config.yaml
norm: "rmsnorm"
norm_eps: 1e-06
rope_fraction: 0.5
attn_scale: 0.21
extras: ["local attention windows", "shifted keys", "gated attention", "value embeddings", "hashed n-gram embeddings", "capped logits"]
init_std_qkv: 0.0159
beta1: 0.93
warmup_steps: 0
schedule: "wsd"
batch_tokens: 65536
Each number is 128 + 32 x the weight over its row's rms, rounded and kept within 0 to 255. Layers, rows and columns count from 0. The size above them is the row's rms in percent of the matrix's.

# layer 5 MLP down (transposed), 3200x640, rms 0.0232, rows 2794-2836, columns 240-319
size [ 92 101  98 100 101 101 106  99 100 101  95  98  91 101  99 100 104  94 111 108  99  92  98 100  98 101  95  95 101  98  95  96 103 102 101 103  96 101 104  97 106  93  95]
[[ 82 127  97 145 124 116 136 133 119 195 126 136 134 114  96 134  95 174 146  87  60  89 184  95 119 109  80 134 126 140 159 119 197 167 100 161 156 154 147 114 151 125  98 152 108  79 180 189  95 146  73 123 136 193 145 145 115 170 157 129 200 138 142 169 117 133 173 146 155  98  72 106  84 152 170 181 156 101 100 130]
 [221 161 145 112 126  63 105 114 108 190 124 153 106 135 124 115 129 124 101 156 116  99 175 141 111 107 115 107 171 159  93 128 146  98 141 124 164 151 127  87  82 144  80 100 134  46 139  97 131 131 160 103 142  31 135 147  78 145 103 109  72 138 161 124 128 145 148 139 112 164 198 111 130 129 190 103 129 167  59 181]
 [132 142 147 132 130  97 109 144 141  88 149  87 137 143 128 137 146 152 107 129 116 133 168  92 146 146 154 202 131 201 119 102 103 192 175 112 125 182 121 104 108  32 194  97 134 102 112 208 135 113  95 155 136 151 109 114 153 174 153 137 143 151  64  83 158  89 153 130 154  99 143 150  82  96 172 122 116 155 167 146]
 [129  70  92 134 179 105 150  84 136 135 130  78 100 124 119 150 170 158 152 154 133  86 127 136 124 108  76 117 108 113 121 114 149 133 121  72 102 104  88 178 115  98 145 102 148 161 100 149  95 136 144 143 143 160 130  97 126 177 125 168 107 154 125 142  97 153 180 157  38 176 105 125 174 103 126  81  48 164 131 115]
 [119 177 198 137 136 226 117 187 157 116 111 204 139 122 195 156 101 121 128 117 118  97 136 111 119  91 154  83 206 186 116 108  90  82 116 172 181 103 160 139 115 140  95 119 142 141 109 132 135 160 108 109 140 158 163 137 140 152 103 127 178 106  95 116 180  98 118 136 118 185 117 114 120  75 123 124 180  92 207 126]
 [142 140 121 139 111 170 108 101 137 128  88 169 125  79 133 100 144 105 171  86 114 132 143  89 165 115 137 171 168 173 167 173  85 164 155  85 105 141  85 139 190 111 169 139 145 125 129 103 102  47  82 139 105  61 157 190 155 102 188  58 170 148 119 138 101 157  95  98 119 158 101 104 151 159 112 154 117 119  84 146]
 [118 140  88 173 125 117  81  82  88 110 146 128 113  93 109 136 121 158 122  87 114 184 142 104 188  78  92  82 153 152 150 110 103 123 118 161 133 144 154 120 201 158 124  95 160 125  66 123 133 132 161  83 182 138 136 129 133  88  95 148 169 175 133 138  95 168 111  97 130 108 129 143  90 124  85 107 154 144 152 124]
 [ 98  93 113  64 133 140 171  97 145 113 128 157 137 101 136 145 180 198 140 107 111 158 113 154  91  57 177 129 173 134 127 118 132 145 176  88 119  84 190 152 190 183 196 165 126 149 110 144 108 134  99 112  78 152 123 115 110 119  88 134 174 171  89 126 134 107 141 211 138 106 114 123 135 164 104 192 144 167 127 189]
 [125 112  73 118 179 125 111 117 152 132 121 141  81  81 131 188 119  99 162 126 145 215 141 121 178 119 136 104 140 173  99 215 128 112 103 157  93 101 171  77  89 173 121 160 159 161 113 162 139 127 105 106 122 170 156 145  91 148 109 117  64 102  92 121 127 168 139 113 122 110 176 153 176 139  66 145 106 212 152  92]
 [162 100 102 196  35 121  32 109 155 127 123 198 152 136 155 127 174 107 142  93 141 146  94 106 131 128 129  90 118 158 101 130 118  87 124  97 149 130 130 138 131 142 119 128 181 111 134 153 125 149 138 133 133  80 119 156 150 170 104 148 134 127 153 132  89  88 167 123  37 125 115 131 126 121 111 135 113 126 108 134]
 [102 150 118 136  99 150 148 140 114 105  59 205 180 172 117 106 108  99 116 129 150 188 134 125 108 119  70  91  91 170  85 136 111 119 103 146 164 108 150 104  89 105 139 122  79 161 105  82 139 161 117 138 153 111 103 114  94 137 110  55 118 133 176 105  95  75 134 102  86 166 155 163 162 133 140 187 147 140 167  73]
 [113 104 170 200 141 156 139 159  91 171 109  77  98 140 105  65 104 137 151 185 169 134 117  74  89 153 177 139  93 129 190 123 129 140 136 158 133 110 159 111 238 149 108  95 142 111  99 171 151 134  95  88 197 151 141  92 152 161 103 128 114 146  84 204  47 118 166 150 110 142 148 109 112  72 163 148 151 130  49 108]
 [102 186 139 163 147 111 111 145 115 116 178  98 125 116 103  89 168  64 191 142 108 178 158 153 142  77  47 109 144 105 123 115 146 124 163 114 169 102 114 103 124 166 133 110 144 114 110 109 144 106 124 144 168 146 103  97 169 179 177 195  62 145 152 170 108 179 104 133 120 114 134 107  95  58 160 139 102 158  88 127]
 [102 105 133 151 189  96  36 186 141 167 163 114 154 166 135 125 146  84  95  97  78 133 102 133 146 134 128  86  81 204  88 106 136 105 107 138 155 141  77 165  77 122 174 111 130 147  86 153 157 109 116 128 141 116 145 153 135 155 134 143 148  54 149 127 176 180 122 103 138 169 104 149 169 146 148 133  73 136  96 130]
 [126 111  87 136 100  78  84 132 127 113 134  84 151 146 121  80 147 134 121 156 142  81  96 113  76 130 145 116  92 104 128 112 134  72  82 141 129  95 118 139 133 119 130  99 129  74 112 138 139  96 104 115 160 133 124 121 129 111 151 138 112 147  86 102 123 111 130 122 172 148  99 102 136 145  99 157 164 169 153 165]
 [ 92 116 181 134 171 196 140 134 157 138 103 112 177 119 119 118 106 194 118 146 172 184 137 159 110 133  98  84 119 123 156  97 158 155 101 126 151 129  75 107 137 125 103 132  61 134 112 117 100 105 179 149 202 180 104  61 162 136  99  92 153 141  78 158 118 132 185 114 108 115 166 146 136 103 132 139  76 132 137 141]
 [101 197 120 159 146  99 149 155 124 133  34 149 127 131  94 139 107 106 100 177 110 110 103 191 177  85 130 159  98 138 160 155  98 116 150 135  84 154 141 140 163  52 134 152 151 186 131 118 142 132 123 129 181 100 105 104 128  85 153 113  92 141 120 131  97 106 139  73 135 219 130 130 109 136 149 134 148 166 113  68]
 [128 148 133 143 102 129 154 132 121 122 107 114 178 136 141 136 121 171 113  61 123 155 131  95 112 160 141 114  92 165 151 174  86 123 187 115 119 184 137 175 171 166 139 147  84 151 138 120 136 154 116 163  38  75 108 132  79  52 164 115  81 162  76  23 128 137 171  89  87 175 120  92 140 175 177 105 143  70 146 119]
 [160 110 104 115  88 150 144  73  97 121 149 102 142 130 139 161  90  83  86  44 107 145  47 105  59 102 170 169 154 134 143  92  63  75 122  92 162 129 141 211 141 123 157  82 174 148 164 166 108 110 118 171 148 171 140 122 184 124 118 165 150 155 144 121 124 135 143 113 156 129 161 164 109  90 177 133 151 113 123 127]
 [165  81  96 146 166 142 144 106 145 150  96 118 116 108 103  89 151  91 104 150 117 144 123  82 115 105  81 196 149 154 105 151 129 113 105 151  89 159 133 123 135 169  95 124 109 145 173  87 108  81 140 164 122 154 137 139  72  98 112  80 113 150 176 162  83 126 157 148 107 132 105 146  94 127  92 155  99 162 146 162]
 [118  98 152 125 145 171 186 156 139 148  87 107 124 148  68 143 138 129 107 179 159 123 161 171 103 137 190 176 120 153 187 118 156 150  88 171 117 121 162  76  91 146 115 105 132  92 162 205 175  82 120 118 181 126 159 139 123 135  74  82  85 116 102 164 131 101 218 121 169 130  80 168 143 145 117 110 149 115 106 150]
 [129 142 122  79 136 111  92 147 131 110  98  99 148  74 150 152 164  92  94 152 147 107  77 140 157 128 120 117 108 127  78  79 130 130 123  99 133 144 132 146 129 102  91 168 146 154  97 124 152 122 166  95 139 116  98 129 176 203  98  93 152 187 108 104 181  57 114 165 176 119 118 170 131 128 140  67 111 145 206 140]
 [153 177 165 105 146 185 131 162 118  93 140 101 160 117 115  94 150 137 101 109  73 107 111 101 116 140  87 115 158 140  80 133 189 160 194 179 115 113 155 127 170 129 119 112 151 118  69 112 176  88  98  45 112 189 182 126  90 105 137 114 158 144  79  97 129 126 108 131 153 105 175  69 223 124 149 101 144  92 166 103]
 [140  87  90 117 148  56 139 122  77 123  81 163  78  94 142  86  90  75 105 199 130 190 199 133 152 141  48 104  67 101 148 123 155 126 163  42 167 141 132 125  93 145  97 209 139 153 126  96 132 103  95  99 141 149 151  95 164 130 135 186  77 127 145 126 125 159  76 162 140 140 162 115  81 150 119 177 185 114 117 134]
 [106 100  93 114 129 113 224 168 156 131 138 179 149 157  60 143 142 120 112 113 134 141 110 144 110 150  70 136 176 223 129 114 160 120 102 167 134 172 127 116 109  79  87 121 151 156 141 125 170  58  62  94 177 134 185 165 106  91  97 128 175 164 104 150 171 157 132 158 143 141  85 179 137  95 135 127 141 114 124 103]
 [165  74 153 122 118 176 124 161 120 123 166 135  85 135 133 155  79  98 136 192 141  99 143 138 148 189 128 133 145  98 116  99 225  72 131 126  82 119  91  71 121 150 109  57  58 145 113  73  64 109 142 134 119 119 122 113 177 121 135 125 116 122 124 180 110 159 111 167 157 107  85 190 165 170 126  96 120 149 187 113]
 [167  83 170 141 140 115 110 100 191 125 113  78 126  65 154  82 163 171  63 216 120 132  73 117 117 139 127 110 119 113 118 149 105 184  99 153 106 123  57  90 156 159 172  78 179 105  85 121  95 167  96 112 109 111 136 126 122 137 120 106 124 147 114 100 138 125 141 124 114 121 101  96  92 164 133 141  87 115 145  61]
 [169 127 130 154 126  89 141 136 161 126 144 139 132  72 139 125 191 143 125 127 157 133  93 117 130 126 133  79 124 117 168 118 136 154 150 102 148 148 180  92  85 109 142 113 133 165  86  24 173 130 169 162 108  91  77 124 126 161 112 135 121 141  51 134 159 191  79 149 116 139 125 167  81 149 136 152 153 134 100 124]
 [131 142 152  74 150 184  66  72 107 105 154 147 143 172 135  67 125 139 147 128  77  87 131  89 117 163 102  96 100 180 150 109 159  78 150  69 118 194 168 112 109 138 120 127 139 166 124 110 105  86 101 169 132 142 194 174 172 162 153 105 125  95 124 114 194 119 119  75 124 127 143  66 162  64 108 119 121 162 200 177]
 [139  81 150  67 195 169 132 142 121 180 109 113 131 122 129 132 136 145 148 153 104 161  96 136 145 145 124 106 142 170  70 150  43 185  65 141 187 150 154 157 173  62 117  85 181 167 118 107 147 111 152 138 100 159  84 116 103  82 127 121 111 137 196 128 113 156 150 137 130 143 113 153 140 185  83 124  96  84 113 133]
 [163 115 135 117  99 147 194 105 173 118  96 144  97 141 132 103 121 111 123 149 128  98 175 123 128 146 164 135 156 104 118 158 143 112  85 148 145 112 136 180 202  84 192 104 161 169 105 109  70 155  84 150 117 130  92 170 162 187 186 138 122 136 145  90 147 195 146  74 149 178 105  67 119 107 111  95 138  90 103 131]
 [105 107  92 125 114 135 188 171 119 142 136 138 108 107 119 182  92 117 146 122 136 116 181 166 139 167  79 140 121 109  82 157 146 165 231  96 153  99 131 142 136 162 110 215 160 133 105 130 122 104 122 101 118 132  98 102  98 167 142  81 167 124 189 150 176 128 143 184  97 113 132 137 136  73 121 100 182 140 158 123]
 [113 142 114  77 145 160 151 105  86 171 131 130 115 178 140 117 149 103  62 138 119  79 118  79  82 164 128 135 185 113 125 118 152 171 149 125 116 137 161 124 123 155  95  61 110 148  80 123 114 159 101 125 140 154 125 102  57 164 191 131 140 126 102 127  88 104  96 147  81 166  89  95 112 158 112 119 133 110 126  84]
 [158 123 162 101 125 107  67 190 169 123 147  91  99 136 165  61 122 129  68 190 166 113 130 118  91 134 117 120  94 172 121 108 124 146  89 135 120  84 181  77 128 129  93 170 101  87  60 176  98 119 177 169 103 174 137 112 158 112 130 143  85 160 117 139  83 164 131 163 110 124 114 122 167 140 119 136 175 138 145 149]
 [120 174 185 110  64 141 164 137 142  89 197 147  99 132 123 127 134 139  68 124 127 129 143  97  94 121  86 124  83 110 110 146 126 160  83  95 112 108 144  85 113 117 168 141 148 151  84  40 127 139 184 136 192 186 143 178 149  73 129 128  76 105 104 121 165 153 126 181 129  89 110 110  68  83 130  98 110 137 142 115]
 [ 89 128 115 109 179 145 117 142 150 141 131 153 125 136 116 132 181  98 118 134 134 135 136  96 125 115 103  96 127 179  77 146 152  83 129 104 106  87 172  83 163 133 172  63 174 188 154  80 166 130 170 122 150 136 110 162 103 204  83 126 112 144 177  44 154 160 134 113 191 110 111 207 163 146  99 113 135 117 104 125]
 [152 121  95 130 176 134 104 110 103 156 138 136 157 126 103  73 157 149 130 113 163 137 125 119 144 132 128 125 131  89  99 137 128 143 128 119 162 129  97  99 152 104 128 169 118 111 146 178 135 117  71 161 169 151 220 149 118  73 145 115 129 143  82 116 113  63 185  67  46  75 113 106 191  89 135 130 127 124 163 128]
 [ 88  80 166  52 163 119 112 152 105  78 134 116 119  90 106 109 161 104 126 140 127 111 164 179  96  76 104 125 144 159  58 139  96 148 116 124 176 130 181 120 151  81  90  96 175 137 183 143 160  84 116 120 166 105 113 145 140 144  89 151  96 165 137  82 106 171  98  79  81  87 121 129 104 139 149 128  94  98 131 130]
 [105 151 110 159 118 112  96 139 119 101 138  69 137 128 164  58 152 123 133 114 189 119 180 103 166 171 115 151 185  97 144  84 153 179  92  87 140 161  97 121 229 130 161 216 113  98 123 132 180 108 131 138  56 132 128 144 159 150 110 145 114  88  91 193 110 138 132  48 180 126 120  69 121 117 170 145 152 120 120 131]
 [100 154 102 137 152 132 108 156 170 178 135  98 129 151 110 129 115  72 108 135 167 133 152 118  88 118 113  61 121 149 102  85 120 180 126 176 131  94  82 154 113 106 138 195 169 115 192 118 152 129 105 105 127 115 135 147 140 163  99  49 154 170 140 146 134  88 137 108 180 172 105 152  92 135 123 184 138 114 123 100]
 [103 125 146 218 206 121 164 111  72 108 202 110 152 121  97  89 113 104 167 153 124 179 130  96  72 126 134 131  81 172 123 154 143  78 143  98 154 132 144  86  76 170 167  65 110 152 140 150 172  86 123 124  81  76 108  86  86  99 144 177 126  88 135 126  85 122 150 130 164 121 107 138  78  94  65 147 125 126 127 104]
 [143 113 144 146 126  80 101  91 119 160 113 112  80 110 142 152 124 140 160 190 178 198 183 163 143 163 140 185 132 123  97 127 196 131 118 172 120 184 175 139 123 161 141  92 127  92 154  62 154 122 126 125 155 128 147 137 106 157  34  95 152 100 168  58 103 106 121 130 115  73 111 107 151 122 152 118 167 116 104 159]
 [ 49 129 126 200 107 109 136 139 150 101  65 147 154  76 111 135 130 131  79 129 149 142 147 171 126  96 114 177 158  56 140  81 123 114 190 165 147  95 115  98 159  51 121 127 131 109 145 144 124  65 155 133 124 163 151 146 120 174 145  84 133 101  67 103 104 162 153 105 174 129 134 119 187 121 109 170 130  76  80 209]]
# layer 5 MLP up, 3200x640, rms 0.123, rows 2795-2836, columns 240-319
size [ 95 105  93 101  95 117 104 102 103  93  97  96  95 100  97  96 106 111 111  99 100  98 100 102  97  92 103 101 102  95  93  97 100  98  97 101  97 104  91 105  94  90]
[[ 73 184 100 106 126 149 111 130 107 165 133 120  63 178  86 134 118 109 110 157 217  81 115  76 111  35 112 112 138 112  96 158 111  84 158 118 112 187 122 113 120  54 141  94  95 136 139 162 184 135  91 156  81 139 158 110 148 102 129  95 174 134 116 135 196  80 112 125 118 107  92  94 127 135 124 217 163 161 108  97]
 [125  48 136 148 123 116 106 159 162 134  72 136  93  80 145 171 122  96  68 115 121 100 179  73 100 141 129 138  99 126  82 110 174 126  65 134 103 120 104 165 143 111 117 131  85 153 169 116 158 198  77 195 114 148 115 134 102 124 124 107 164 141 109 139 134 139 109 158 142 146 174 112 118 152 131  80 138  77 218 150]
 [163 125  93 138  96 147 119 188  88  91 110 140 129 123 136 163  92 129 147 121 172 126 174 125  95 142  91 142 106 117 132 139 109 131 170 123  48  55 139 141 143 157 132 141 115  79 143 122 136 104 184 156 119  87 163 102  85 111 161  90  94 205 145  77 137 122 162  99 124 132 172 145 108 160 115 177 135 126 119 135]
 [ 94 143 160 147 118 135 167 143 113  92 130  80 157 178 116 164 228 208  84 151 114 118 139 114  96 135 105  96 136 103 160 118 163 160 120  92 101  94  98 120 133 159 121 195  92 112 132 120 128  98 114 110  75 105 155  96 164  54 156 136 124 143 174 164 190 161 119 106  95 189 157  98 162 145 126 120 166 144 150 149]
 [114  97 130 143 110 142 110 172  99 107 179 172 152 128 144 127 125 170 117 132  89  71 141 141 114 148  75 107 162 125 129 151 127 183 101 147 175 112 142 125 141 126  96 160 152 190 127 153 104 110 106 155 153 167 143 145 146 118 150 123 162  88  83  88 110  95 111 128 131 172 126  85 129 128 194 111 112 203 129 167]
 [190  74 106 178 121 200 130 100 129 124 177 101 135 138 155 123 124 158  50 151 114  94  93 138 117 135  75 110 153 145 187 143 113 139 135 157 117 149  84 101 164 188 159 115 171 159 134 128 122 161 207  97 144 189 106  60  65  85  99 137 119 175  79 123  75 142 109  43 156 119 142  64  65 129 125 117  92 144 161  95]
 [173 153  95  86 137 112 168 109 110 138  84  95 115 152  86 111 125 167 113 170 121 153 117 148  94 123 106 141 135 139 173 195 151 130  96  92  69 167 108 112 159 143 145 116 126 125 103  55 116 143 115  74 129  98  97 145 117  64 106 137 175 140 193 115 195 143 101 118  97 136 142 128 110 113 108 169  67  77  87  98]
 [122 159 116  84 156 163 138 176 172 123 101 109 216 121 122 102  87 142 150  79 126 106 128 164  99 126 128  96 149 147  95 109 110 131 163 199 106 178 139 121 127 151 120 151 114 149 178 115 172 121 163 102 144 117  88 122 139 159  93 167 108 117 132 107  94 124 174 121  80 184 135 125 121 192 131 184 149 106  91 161]
 [ 83 103 139 214  85 206 137 147 104 164 127 130 122 140  65 142 113 154  80  76 149 110 123  86  87 145 181 152  98 132  95  66 186 188  73 128 126 121 105 160  75 133  90 139 170  94 147 112 160 145 117 172  94 135 103 121 181  95 139 120 126 149 140 168  87 124 127 108 160  84 143 110 185  91  92 152 112 137 115 185]
 [ 77 118  93 180 153 151 107  89 133 126 108  87 179 113 104 145 135 178 104 189 138 122 118  86 153 113 117  95 119  82 116 103 127 133 110 168 138 164  93 107 153 148  83 133 112 160 206 122 143 123 100 112 156 171 139 100 113 101 101 146 130 131 147 116 119 131 189 166 137 111 153 125 144 144 119 138  51 127 121 149]
 [166 165 118 139 110 112 206 155 145 140 130 131 186 115 192 170 173 122  72 103 132  49 117 126 128 162  87  96  83 181 133  59 152 133 142 133 113 180 114 165 105 156 145 110 111  76  71 109 110  97 124  99 174  61 120 120 149 167 101 130 159 106  96  88 141  66 143 142 103 108 149 123 163 151 126 122 140 157 130 146]
 [ 84 155  42 123 134 187  83 181 103  64 144 118 153 119 134 138 146 122 146 101 122 108 134 103 110 131 100 116 164 156 118 138 152  94 138 131  98 124 106  52 114 153 138  54 115  97  92 146 131  91 125 156 111 110 145 118 117 146 119 107 129 103 123 150 145  74  96  70 150 124 146 166  95  65 133 134 116 149 129 141]
 [158 126 122 132  84 124  72 135  92 169 103 154  91 136 151 154 172 159  68 128 107 172  94  89 158 160 109 120 137 132 119 127  75 108 163 145 116  83  92 132 103 155 144 101 114 108  98  84 123 151 143  68 100 113 121 168 119 143  43  60 147 168 164 173 141 162 155 107  98 166 168 173 181 130  87 134 147 118 116 112]
 [127 111 149 136 110 126 167 127 124 127 119  86 164  99 102 124 179 101 123 103 136 147  74 151 111 130 190 161 100 112 105 127 149 116 150 133 134 159 138 102 143 140 164 117  69  96  98  98 161 144 112 129 113 114 143  74 109  77 104 150 150 168 142 135  88 148 106  74 143 156 144 106 133 119 152  67 145 126 130 104]
 [132  89 112 171 107 161 144  82 147  95 125 155  66  66 196 105 165 140  82 136 137 158 148 101 131 187 114 116 159  85 159 205 139  96 115 100 151 157  88 130 141 172 116 113 147 131  94 172 111 102  73  95 138 142 129 123 134 121 118 116  90 181 134 158 102 122  96 130 123  92 173 139 131 139 149  52 109 132 119  86]
 [129 163 152 136  89 141 219 145  94 173  52 194 114 139 150 119 129 138  84 148 143 132  90 152 161 119  85 169 103 138 183  74 106 153 145 138 102 121  96  86 149 104 148 133 110 115 128 124 118  69 130 146  97 113 154 101 139 139 165 151 142 153  98 106 146 128 101 184 132  49 227 132 124  82  49 178 191 112 129 116]
 [ 59 140 107 156 157 114 162 115 171  83 169  93 137 133 113 201 109 146  97 126 133 106 140 110 131 124 129  88 109  95 130 105 135  83  93 116 135  94 188  89 160 136 156 115  66 163  73  94 138 140 164 135 137 139 112 135 121 124 124 101 172 154  88  95 114 112 104  93 111 192 116  80  81 102 156 138  99 101 124 149]
 [130  97  75 141 121 102 122  77 161 191  86 114 163 123 116  95 165 124 150  89 116  84 123  98 128 162 152 153 150  82 104 138 134 140  84 155 115  38 130 154 152  95 121 143  92 120 138 102 147 107 114  93 129 148  46 186 164 115 122 108  97 108 113  95 142  94 132 124 160 155 217 182 125 128 168  76 149 158 184 133]
 [130 179 170 122  91 209 117 181 145 102 160  80 146  60  71 129  91 127 163 137 123  92  74 145 185 135  92 156 139 137 147 118  68 169 112 142 137 147  86 132 110 102 122 133 182  99  70 100 135  90 105 180 118 152 145 121 115  68 115 105 117 104 113 158  86 125 121 158 154 128 102 166  98  68 147 134  97 123 144 104]
 [165 147 137 157 159 103  87 155  62 126 121  73 163  97 145 185 148 124 120 106 117 210 145  99 133 113 138 160 143 158  66 126 138 152 119 175 104 136 144 146  94  84  54 124  91 150  72  80 159 139 131  98 142 131 104  84 137 162  99 146 117 141 114 144 169 136 143 133 179 101  76 140  88 132 147 114 175  98 135 103]
 [ 62 126  73 132 131 138  91 130 110 133 133 138 157 150 110 160 146 174 145 146  94 112 169 141 146 180 150 155  84 187 150 133 129 119 151 119 127 170 148 152 145 137 118 142 110 120 113 160  92 135 138 133 106 111 106 113 135  72  82 134  67 210 147 117  74 117 142 157 131 111  94 156  91  99 119 104 109 178  86 104]
 [180 191 146 124 131 179  79 158 147 115 143 118 142  94 156  96  86 155 120 146 137 113 110  92  72 163 113 116 123 105  66 129 138 127 122 164 154 123 105 200 160  52  96  99 127 136 109 154 156 150 133 104 127 145 168 159 101 120 164 209  94 156  59 188 114 153  92  78  98 127 121  81 113 145  89 118 158 179  97 154]
 [ 91 116 133  95 115 138 145 123  78 115  79  92 102 118  99 101 139 156 103 164  80 147 119 143 195 151 142 122  98 137 122 126  75 147 154  86 144 139 133 113  72 143 133  95 207 102 133 177 191 184 112 160 156 143 118 114 166 116 168 147 161 129 117 118 156 153  95 134 160 125 131 125 102 132  94  87 104  66 127 183]
 [ 90 171 152 153 101  73 122  95  90 141 101 158 157 137 144 118  98  74 104 161 153 121 135  48 153  92 137 151 104  97 136 147  91 148 132 102 138  94  82  97  86 129 139 170  73 109 100 111 141 148 134 112  96 132 131 151 167 124 141 167 150 168 110 134 125 144 107 106 101 144 194 120 158 128 128  68  93  99  88 162]
 [155  71 112 203 138 168 114  40 159 108 151 129 134 163 168  73  69 106 134 155 126 115 133  69 104 172 170 128 119 132 130 117 153  80 114 129 103 179 166 103 139 108 131  73  89 116 176 102  93  99 151  97  97 104  67 104 167 132 159 171 113 148 129 176  90 123  93  74 137 134 140 101 169 152 128 133 211 133 118 175]
 [127 107 139 107 187 122 150  96  78  84 116 158 152 211  81  68  71 103  83 132 136 101 114 124 132  54  88  81 124 127 121 107 130 149  46 184 106 159 152 152 153 165 153 125 138 119 121 153 106 100  98  97 165 125  92 133 115 183 147 143  95 151 143 177 107 104 155 108 131 152 106 120 115 161 167 152 120 136 153 178]
 [129 194 123 143 112 100  51 154 140 122 133 121 138  93 195 188  90 138 148 125  91 159 132 167 143 106 132 107 147  92 109 115 132 101 107 146 174 154 127 173 111  73  89 152 127 137 107  85 122 154  54 145  89  78  89 144 101 132 139  83  75  72 144 112  98 145 104 112 152 134  91 176 179  99 124  80 177 168 162 133]
 [114 131 114  80 139  84 188 169  57 119 135 154 101 117 145 157 130 106 157 104  80 118 151  62  93 133 199 157 169 132 120 168 161 200 105 131 167  93 151 149 172 123  92 103 129 102 147 115  94 120 133 194 123 145 111 118 146 106 167 128 154 129 106 182 189 160  92 118 122 102 189 101 156 131 113  68 119 114 155 159]
 [116 111 103 133 138 127  86 169 148 136 125  95 146 158 101 101 139  71 145  71 107  97 180 145 148 153  95 133 133 215  92  94 138 194  79 144 126 152 138 146  69 188  85 155 116 162 124 147 118  91 117 134 119 144 136 161 156 107  82 105 112  50 127 145 178 118 167 119 118 168 126 167  88 193 104 120 131 106  60  72]
 [ 91 170 121 125 182 126  84 107  89 192  98  54 114 183 172  91 172  87 137 146 107 191 122 148  94 173 141 104 179 132 132  58  61 102  92 142 178 120 126 152 112 155 133 169 174 163 158 126 119 134 126 141 135 138 133  87 157 111 142  83  90 129 134 165 122 133  93 102 126 164 140 118 164 140 144 108  99 195 142 112]
 [127 152 142 150 147 121 112 153 187 160  99  79 135 129 133 142 153 157 132 146 171 174 127 144 162 106 189 185 132 163 141 151  83  96  93 148  82 151 123  67 122 117 155 121 120  69 182 132 108 142 146  75 128 135 149 149 136 157 158 141 132 104 104  92  95  87 110 124 136 119 113 106 107 169  38  71 113 115 151 136]
 [101  82 174  69 162 137 157 127 144 109 120 130  81 186 129 123 135 101 109 140 122 193 151 150 136 130 137 126 143 149 150 153 133 183 178 180 142 140 163 132 138 147  87  87  79 136  95 146  76 115 122 110 140 104 103 127 184 126 130 114 145 203 136 105 127  52  90 102  52 109 150  91  73 165 176 118 146  59 179  78]
 [142 137 157  84 123 124  27 124 130 111 110  95 109  98  96  85 112 145 100 134 152 149 170 105 123 171 117 140 122 143  91 127 109 102 172  97 124 154 135 153 141 105  82 185 102 129  88 142  71 160 191 139 201 142 167  81 158 101  94 161  85 105 147 120  91  95 142 168  76 107 129 155 124 117 162 136 142 172 171 129]
 [161 164  85  84 122 163 114 120 192  94 148 114 108 126 144 188 134  93 139 181 138 108  93 128  91 110 146 104 146 123 119 125 140 214 152 180 152  68 134 113 156 114 210 104 115 121  99 112 131  80 128 113 149 146 142 185 157  87 115 103 129 138 139 152  98  72  82 110  80 149 129 125  99  96 138 102  89 118 118 129]
 [151 126 132  85 164 138 142 127 177 170 130 162 104 110  93  64 192 143  84 144 115 158 158  80 167 113 119  87 144 109 113 141 110  71 174 129 149 124 169 124 174 123 132 153 159 127 119 160 151 159 165 106 111 163  84 117 146 133 144  89 170 149 129 153 152 145  77 125 137  83 147  56 144  85 136 167  99 113 186 149]
 [175  98 134  68 116 159 130  91 112 136 169 123 136 111 115 120 113 155 137  77 143 165 114 150 108 126  33  70 123  84  49 204  84 115 102 123 174  95 156 129 208 152  82 179 153 185 174 126 126  93 166 113 119 165 178  85  75 140 147 127 150 107 151 157 183 166  91  66  80 168 125 124 138 126 181  66 100 113 133 131]
 [ 58 122 125 164 136 125 160 156 160 123 105 162 139 105 166  87  96 109  84 114  99 166 142  96 136 149 169 149 132 114 222  67 158 106  55 105 114 103 142 116 114 145 112 193 162 159 139 114 124 148 161 174 135 101 119  94 110 135 136 111  54 118  86 128  96 149 159 114 138 102  89 135 180 167  93 147 138 163 121 146]
 [103 153 104 163  81 130 196 142 137 132 157 125 151  94 109 107 142 140  97 126 118 164 126 104 168 140  74  51 156 159  72  91 102 133 100 148 100 138 109 122 114 180  94 190  38  77 200 176 148 111 118 142 128 113 153 126 144 156  83 170 124 118 188 153 166  81  86 119 121 183 160 134 136 134 133 122  90 141 124 107]
 [131 109 130 108 103 128  85 150 108  58 138 195 157  67 101  83 135 145 138 105  75 187 174  91 135 142 166 127 137 161 106 119  83  52 111  80  97  66 138  65 130 109  92 144 152  99 118 157 169 152 128 121 121 112 160 123  84 136 139 144  78 156  81 138 142 100 127 133 143 108  72 174  65 157 126 101 199 190 130 118]
 [118  42 118  78 109 130 136 155 146 132 217 137  95  47 120 107  82  76 154 182 147 141 150 184 100 152 120 171 120  94  89 111 136  92 173 147 172 139 125 151 105  62 171 153 128 146 123 130 144 126 145 136 161 148 126  96 126 129 153 110 151 174 125 154 171 154 113 138 125 173 190  96 123 129 140 104 176  40 159 103]
 [109 125 146 104 154 121 107 167 101 102 136 116 159 147 156 134 118  85 137 120 139 126  72 135 134 108 153 149 136 159  96  89 135 133 158 119 103 171 117 137  95 134 113 177  81 119 141 151 189 105 103 122 161 105  97 196 149 183 128 166 121 112 119 106 151 127 193 120 171  90 130 135  60  84 121  98 128 201 129 131]
 [120 115 138 162 145  76 115 130  99 105 127 153 114  97 183  59 156 107 101 152 190 151  68 170 115 105 131 215 158  90 138  70 128  92 128 147 157  94 115 108  80  95 146 111 142 119 116 137 130  86 121 107 146 165 102 132 119 108 147 143 102  71  46 136 108  96 100  91 131 129 179 114 116 128  96  95 119 120 128 200]]